Weights of a small GPT-style language model, trained from scratch on English Wikipedia.
Size: MLP 448 SwiGLU, 5.04M parameters.
Architecture: LayerNorm before each block, rotary positions, no biases in attention or MLP, untied embeddings, normalized queries and keys.
Each number is 128 + 24 x the weight over its row's rms, rounded and kept within 0 to 255. Layers, rows and columns count from 0. Numbers have three digits each. The size before them is the row's rms in percent of the matrix's.

# gate: layer 9 MLP gate, 448x192, rms 0.265, rows 371-426, columns 96-127
# up: layer 9 MLP up, 448x192, rms 0.288, rows 371-426, columns 96-127
# down: layer 9 MLP down (transposed), 448x192, rms 0.117, rows 371-426, columns 96-127
gate371 102:078117115120069145134132130100168110111123169133174095110143121146146154135091088116121085155157
up371 099:129159120126122098107105123126135122144157095145125114160098112069102106128148157100130125102114
down371 092:137098110127152088130155183134143143102117112150122126145121172133159107111091136106141094119129
gate372 105:106089132134085134128136110080148134136135130150123103154068085110098087107118147131123149123144
up372 110:151135138167160148110146156085129124178162141128146144082115080116064117086157130087130123144130
down372 102:136140142113141144112145102127129115138125121119081167149076159101129138159134129164139132162088
gate373 097:097134124148129140107178149106158105096134131110142124109136132171134115100144154148154129143126
up373 101:096127127115178105091142116136143126090151150149176143097203136114124121136145092093103127127124
down373 097:113098136126131145113118147095111140122122080157131116125115142104115160169130142119110124142129
gate374 099:130092162139086171141161185143119129102111171151158129123140094137138097094167166147077123163128
up374 103:148122143118116087106115131167137102120080148147117153140162082144136100157156146114137109109118
down374 105:177163133134157117130131103170144139128130084113130129083123132121119145159131139161137147122073
gate375 106:137120103106073115077144138136118093137075088156184121135142095158139117139139118150123119131141
up375 107:136116139125123093114115110115128147124123120156148111148084140072098072118121094149128129124148
down375 104:122134125110165120098140081141131096110133132135130137159128086091101109106142092120105129131163
gate376 101:099169114111091052109115114148158133123116185129110088134155140096139097146187119101134131136079
up376 100:170137142159121135092113126126084155132122141137136191130075085162172157115112164103132101129116
down376 105:153110122131125150118101117095117103137129140143155171122121139113140195095132152120139131092143
gate377 101:092041137160102154116122088167136087080123121166132123076095127125083141117149172129112111124131
up377 102:106092138088128129092103080135160106127141150173129107076102174144121152137127154150116127146131
down377 094:120133118133121099163187129128107160161145110106130122120120151100144164115146123127175079128137
gate378 097:085148126128123155120149091107129107133110119184117095129121128114112103153084088122114131153171
up378 095:129140112152125106119109123081153102135123113144102100148200164119136116099111120135135137155117
down378 098:156127153113169153123089177124169123089128144159106131129144132103126093134111149145135085137147
gate379 099:161158127140133119151167142115157164152102067138098191054141103145114077165135153147152130127124
up379 103:136072132115135101118160121144161143157157125133130094120146161127158112127103117172127097144152
down379 106:132095162121128138150120125144082120096126142144091154122127128119174134159140105089126138158121
gate380 102:134100149134152136108136112099109101109077122148104157120114135136107124110113136117102151097128
up380 097:134130140075148143172110120146143109113116087130084142109123153127129126127125121123121171125168
down380 098:105114074101088115175120090138117178122108172117102110150114110087166174144182164122109131133156
gate381 101:139124096155158168139130086140158140126143115130096099134104149117119150162139129151150106121153
up381 102:119137169101127113162104129108118107165097153187132109127192102123129138137121148094127139131125
down381 106:129150170120098153140196088144110130143089101139147105104139139083115122102138150171129125125121
gate382 101:126132136113096085170094161136174145162161087116133086132129086110110173118123112104166101118133
up382 097:130129106132173095184155084144157159162127129138114096164144139141156143149127158140110107152123
down382 099:144151152128114093109138150111109158113119111133139162134100136142130167150148116109132127136144
gate383 105:113128119166126087109129141141126102123138108110076153105150111114111182127143157139108091170127
up383 100:158139170137112122148093067085134098111155135108158130106089099139115095164101109104138108138145
down383 092:174130157154137129141172115116107167139100086104100137121158107114121093101155144132150132171179
gate384 104:101115126143125122122135111102136126096134112092104148088142149104132152150146120127128138169114
up384 095:141106131143115159090126168141097157151138162134099145153133104122123139112143120141149129116129
down384 101:161122092134130121159131113140093117097202126148108104123097130160066125122129123122162174119137
gate385 097:082161128147128138090138122061171164159146153209102130096109135139144158116128099136173129145087
up385 101:102128082150113152088152186144182159165107141126105165104154108129133124114147134146132158155128
down385 100:127134102114120130127137131150158143088129125099142128190143162069147132128131176121122186154178
gate386 102:120135123134152125097110103134133160093138120144157165117162145142111167140100132110113144075137
up386 103:147116070129146116140120100089099121087097142099156130101110100106116126117101103158138147101170
down386 103:136141107084174129126098129165088113152101086118113098128146111140171136110110112154116132134110
gate387 100:148101133088100122117146110136108128149120115113123115148129108131114154167108130105139122123092
up387 098:128149132136139143117166142138155141129096144161145151124139118121099126115107115151091152132125
down387 101:147139104143161142166160137096146102136127135149137090105079117125147110116120086138178119178130
gate388 105:115097117110135121157127093146140133154158159100115115115132143125146157116140154130158098110103
up388 104:125093110094147129130155156140079147109061119103090122079105133130123096175125144116119157123126
down388 108:123122118128165152109128127137107107095124133153113117144101147133143098111136126139144122141161
gate389 098:153104125075163127134127125166109157080119112092158117136116114125122105097091129134150148106133
up389 103:152140182164089096100144094142147152102118128092128118166163162142140126115137110155131147159124
down389 102:170150141100113165137088145125095180158134103109132107135124154146140136134100131159117073138147
gate390 098:120141159130121150167116155106163105113155131114108137134165112152130197143138168184154157115121
up390 101:123148102122137112146130129163105080112127152135140131122148108096148106108090109104183152118119
down390 099:155110183158170125132125122131133126132127124117121112172112132151126118125103117123109137141144
gate391 101:115141147121126078118105108152132165145147133137143163127134108154112152160129125110097144106131
up391 099:161123150123160133086165115112116095146122147126156132179115114126165128165163144097143153184118
down391 097:135131098119139082118147140125142115105120111148148137120118166132166156120066123123141128144156
gate392 100:164110086153115200062135138166078151137112095143135142128141099135129127132114121156129119128196
up392 101:112142128134165100090141147136172075170147165147146100166114131095104111140196165128128104103130
down392 099:123099162172120086076162102153142131120104105111117099153115141109126117142116133175125086109115
gate393 104:135156117108131106128136143165130089123136153125133098116135155124166082105201121142101131104132
up393 093:146148128128100149178122117126054140129100101080141136136121093120151139104114096131125125122128
down393 102:099093132121138106115132112107126179077100135129144133116185101151125149149145119112124113147125
gate394 102:119132120143132115122139145112153152109153121160129114134118160124128135118146117135078133115122
up394 102:154132164147132175079162170115151102116123163151138155161082130134129126110129099147135111152094
down394 105:083146121162122095119101131101129155127117110171103108106147092197141137143103119140174129126148
gate395 097:145131072146156106110150127139090116137178094138123141147141110125129139153116135137103162113130
up395 095:157124113162134107176136120127134169093110131128141164152111133126114141135114114117149132143069
down395 097:095122144169176138081105142141114089118120137124124138144172166144140117124109095134126126148087
gate396 094:072124115121133124162109167182130128093102135152089121140112113131111115113189118111118100131127
up396 100:095131118122135105164126135164132116103148114140125151127125158147149128110118133159134117168139
down396 100:118109118119151102102109120144112120164150198118127139158195133152116125131107123141163114135112
gate397 102:123123106088108107145144099163129115134157104156144114140102129106144122124101125131138148136143
up397 100:109134112155152148144116147109152151143112169151150157146125136144132080115118127120126168112147
down397 095:154084095171113138128180143107135155152116118110114137121118103083172179141092157159143068142135
gate398 098:160130136095117127145145170104124084135164069107158110137149107144130088147151141163101136136099
up398 101:170123126110102112108096171126148108116157118080171103142127116125112167144133145164161149157111
down398 099:125124124117133127134131107154120139119154152136165098165128115114155110167129128130137154161105
gate399 102:140117110149131133163126141118102141148090099108146110146143129112156150163130145153101143134058
up399 107:117162138111134149147126114103115135104144138146171168118152130131140132075090151150163164172129
down399 103:122168157123149133143144076177138130116114126138168168159120129109118143097111127114127137138118
gate400 101:154153105138082125122101131141172177123121135104123118108117105151124113151105182144135130106130
up400 108:103126136151143138133125148104132144134140178089145129119100086133129090110118145104144093106102
down400 109:142161114145117118116115138091139095104130159089083160109128095092128111139134125100174131121142
gate401 105:137141116160152134216205108100141112127146120178127120126141079147136146128155119103157118104146
up401 093:148132100103127133139141163150107133096137132139115112110131130172129159163111118125135151161128
down401 096:112136162166137128118131109125139146140133126116162132107144162130136126124142092167178124109107
gate402 092:175148160170096104103148140142126112109130142121122117134099144145098086147134136169138131196133
up402 093:150119154185139130122107140124123130101094132111122147146158120116113102127131185163150157119123
down402 109:145121129159107119123151151166125126089155135145129089126139151130114121147126108154107143155158
gate403 098:107114113096100096118109125124110182152138135131092104138111143095129084106110153126135062163102
up403 098:136147158086112129152148168127122139107123124135153132140118123129153138126150147097133153111117
down403 103:158134133149139096154161154136106120143133112130137105136137100143140136164081116149160140112133
gate404 105:160126094125151154171114064147151117126152168150129096190104131115137137141122134116121135114135
up404 102:107126118126140113115131124175132120123131140219135078158174136081118118164114142164097140162130
down404 095:152080127114110110149086108138163122180133141119123153164118121110133070153140155094143088093109
gate405 095:110113134171101163108132123100131119143124107116122108083119128042115100103119124138148125123172
up405 096:146137155125135115159165157129084094146131151100060119079099125120141129151123084148121178140171
down405 090:187109097121142119149113161101136121123145102106157119063118149130154117134086133168130160139141
gate406 101:190158145107115143151125168130161111178132122116103131146120190130106139159142130134124155166161
up406 104:108129154138107120117131138136117086102160109139144110105139131117151121128163136108106131144130
down406 093:139129130060133147114112134114125143166131123132142145126171100158119151119153120116114148184135
gate407 101:152075127117116128166094160148166124126148153100147093090145113121112142102095101102099157112166
up407 098:143151141129130132140146121130136133148129097184159098129089095127121143097143125155126131135137
down407 102:127121095100152156144105093127130104111117138147154110142119125125113130093117096118122168149114
gate408 093:110157162163106139131139092145126148153089084119093097119104138121121164122183113114083113122108
up408 090:137083143111144158133117119126100132087125132117138128124145149105143105124145099123112115148155
down408 090:123136119132137144114121116118091137109107124131129138144141135143154155144137130152163118179092
gate409 099:145114094147119145132128133113150112153141107099125110164071133095109126138137123154128159125127
up409 104:148131153126098100099113178113059119123121110118137159155128133140147156096084111106081146150154
down409 100:117110131135110133124131128143115092148125161152131135111131121140106121112114137066121085134116
gate410 093:129149137176128121091116184130132146144101153095133127114104107104052095121146098086105114134156
up410 093:139131138090167125167172126069090128134106100120150097146126153126096108162148127117083129095115
down410 091:103095138199116149111128134131128141094182107160146126096113137133130149126138121102133149102134
gate411 102:139155102123140120125153133098146110102133134127107150172121143190116125133167122142106090092112
up411 102:104087133117110156158106136139133146171136135123139141093082089177104117148157144127126104107104
down411 098:089074123116134109136189133104125161114094095140123130139176131167109132126129109130119104153148
gate412 108:109124140139122089117115125113117121129132123178129086122134118131117144112123168108125140201136
up412 109:168115142148138167134106186118118101127121135139123109139114120091146129174114141126126159155112
down412 097:126103147084132094113085152183122094123125183158130171110120122157181107134143172097155153101132
gate413 103:103111137140144125141134085106117155131161156117132124083104186119107157140133145126139114151096
up413 103:145146159101091102106087121132126088135150121093100129141108121137105131117094125086128170135101
down413 103:121114119113094136140082119110135114157146080166132120154107103109110162171084149098134090143109
gate414 109:110102135142088081128120159113167158118124123116107118127094138134121121123156118104098183124145
up414 106:158142108123159141111130117099108109157170111134173132119139130125148143147136130115160134138116
down414 109:136135146154121113102114125134124117096151110105149129121096139143128115133118123201165092124107
gate415 106:153119131140080126128124141120114118096121163141103111133098167139133145135150111121166130099120
up415 107:095134138148139142147131121135113131097161156105094120079146157145115173140145142115142123154117
down415 097:110117099143110145088122139069139193129143097094126162126127134163137117119155153125167092143130
gate416 105:104104105096166100162135113094141107154128171117129164133151158130117085142109091097103143109129
up416 107:073091116130133127105161151131119121117147140129100149113161142111124144114113116060115129134163
down416 106:147112156125148137138141132161116137148120136127146159075088117116116138146107149109108145138126
gate417 096:107139121091096101101122150098136111168168179150166132096131126124112195133132117127125157091132
up417 095:126169154119132120132180123136143124131146130158144113144084147156131157151147133165124147099152
down417 102:127162116128151174134146121130112113148123103113105098102200128118172130132138113063111128172148
gate418 098:134103123069097174111098150109146141118121143192139150103094112085117124145133093109129130135131
up418 104:126126150156172088148165142147132118126114082137115148132088140105111119114125133136110134109111
down418 100:133168111145164133124140097155098112101142158154104126110090149106142127113139144108113141150146
gate419 104:116143144143111145127109132149141110119101139099131098135144089091154163172163125150114147122085
up419 099:140114120127085110121164146128140120105123166137138088102158091105189143131120093109130146112136
down419 107:092147163125088098123137122144122091128122093096082112098130124124153119138145113125116160099114
gate420 106:082141107138135133091154118099134113129135151162125188060114132097115153112146172118121134117107
up420 104:111168114129160131136098104140087111118136093081107135171158110133131109130118098135147122131133
down420 100:112158134126185147116078160122152097130118127174106127099144112175130133172119110088108159110089
gate421 103:130122108118117151113166090103178126118122143118136103123163178104130141191101107122135152118181
up421 103:106153140095130088133124114143116131128082122100128157087130105176129156141129116119135162110126
down421 106:118105130155151112121149150136083140124133087141160141173163181103114093149093149175136130123116
gate422 102:103146135156128136113163106084127173111178089104091082127122133106102088124098104159125151143145
up422 100:169131089143102141118100126120142132124139138106106127098110147105138165156075150116161127121123
down422 101:117196145142141170135117155136114138115125137110144135124087168163146126130147157136159125156134
gate423 105:129104107141126098114188137097130149123087134141116101150104098141132129114114170126106096127092
up423 104:139154080088114089124141143154130116146131139093147132105145115159105138165136135136138078123109
down423 098:129140116092159107131161134115155146138125112116143124136145103134172119157106132126148122121092
gate424 105:083124106119164114110139158178182118166164062100110155154167150159136125127110145111108156125089
up424 106:075152137158166155170115161080124097116121104124141149130131158103147126127141120112154116129166
down424 096:115107125092137110139172143096148156152124080130117129118088086106129139100184147144104134134130
gate425 101:119135116152116099112122158078160116106137110103121122128126133162108142135110110126109102131099
up425 103:122162096131148142098160144141104146177151097160135153164157149107121119084121149118189128128143
down425 102:098085128112131129146152096171127101123135113089147105159127084144123137150147154144150149123112
gate426 094:156127179132136119142099152148074107118111122141149129093105057141134105121164114129138117165131
up426 095:100124120124102126113147143188153124145154144126109169158112098152126136142130126145119121096118
down426 096:142125125100128129146165164134120116125133134147131098130146107103095149121143072201150135167113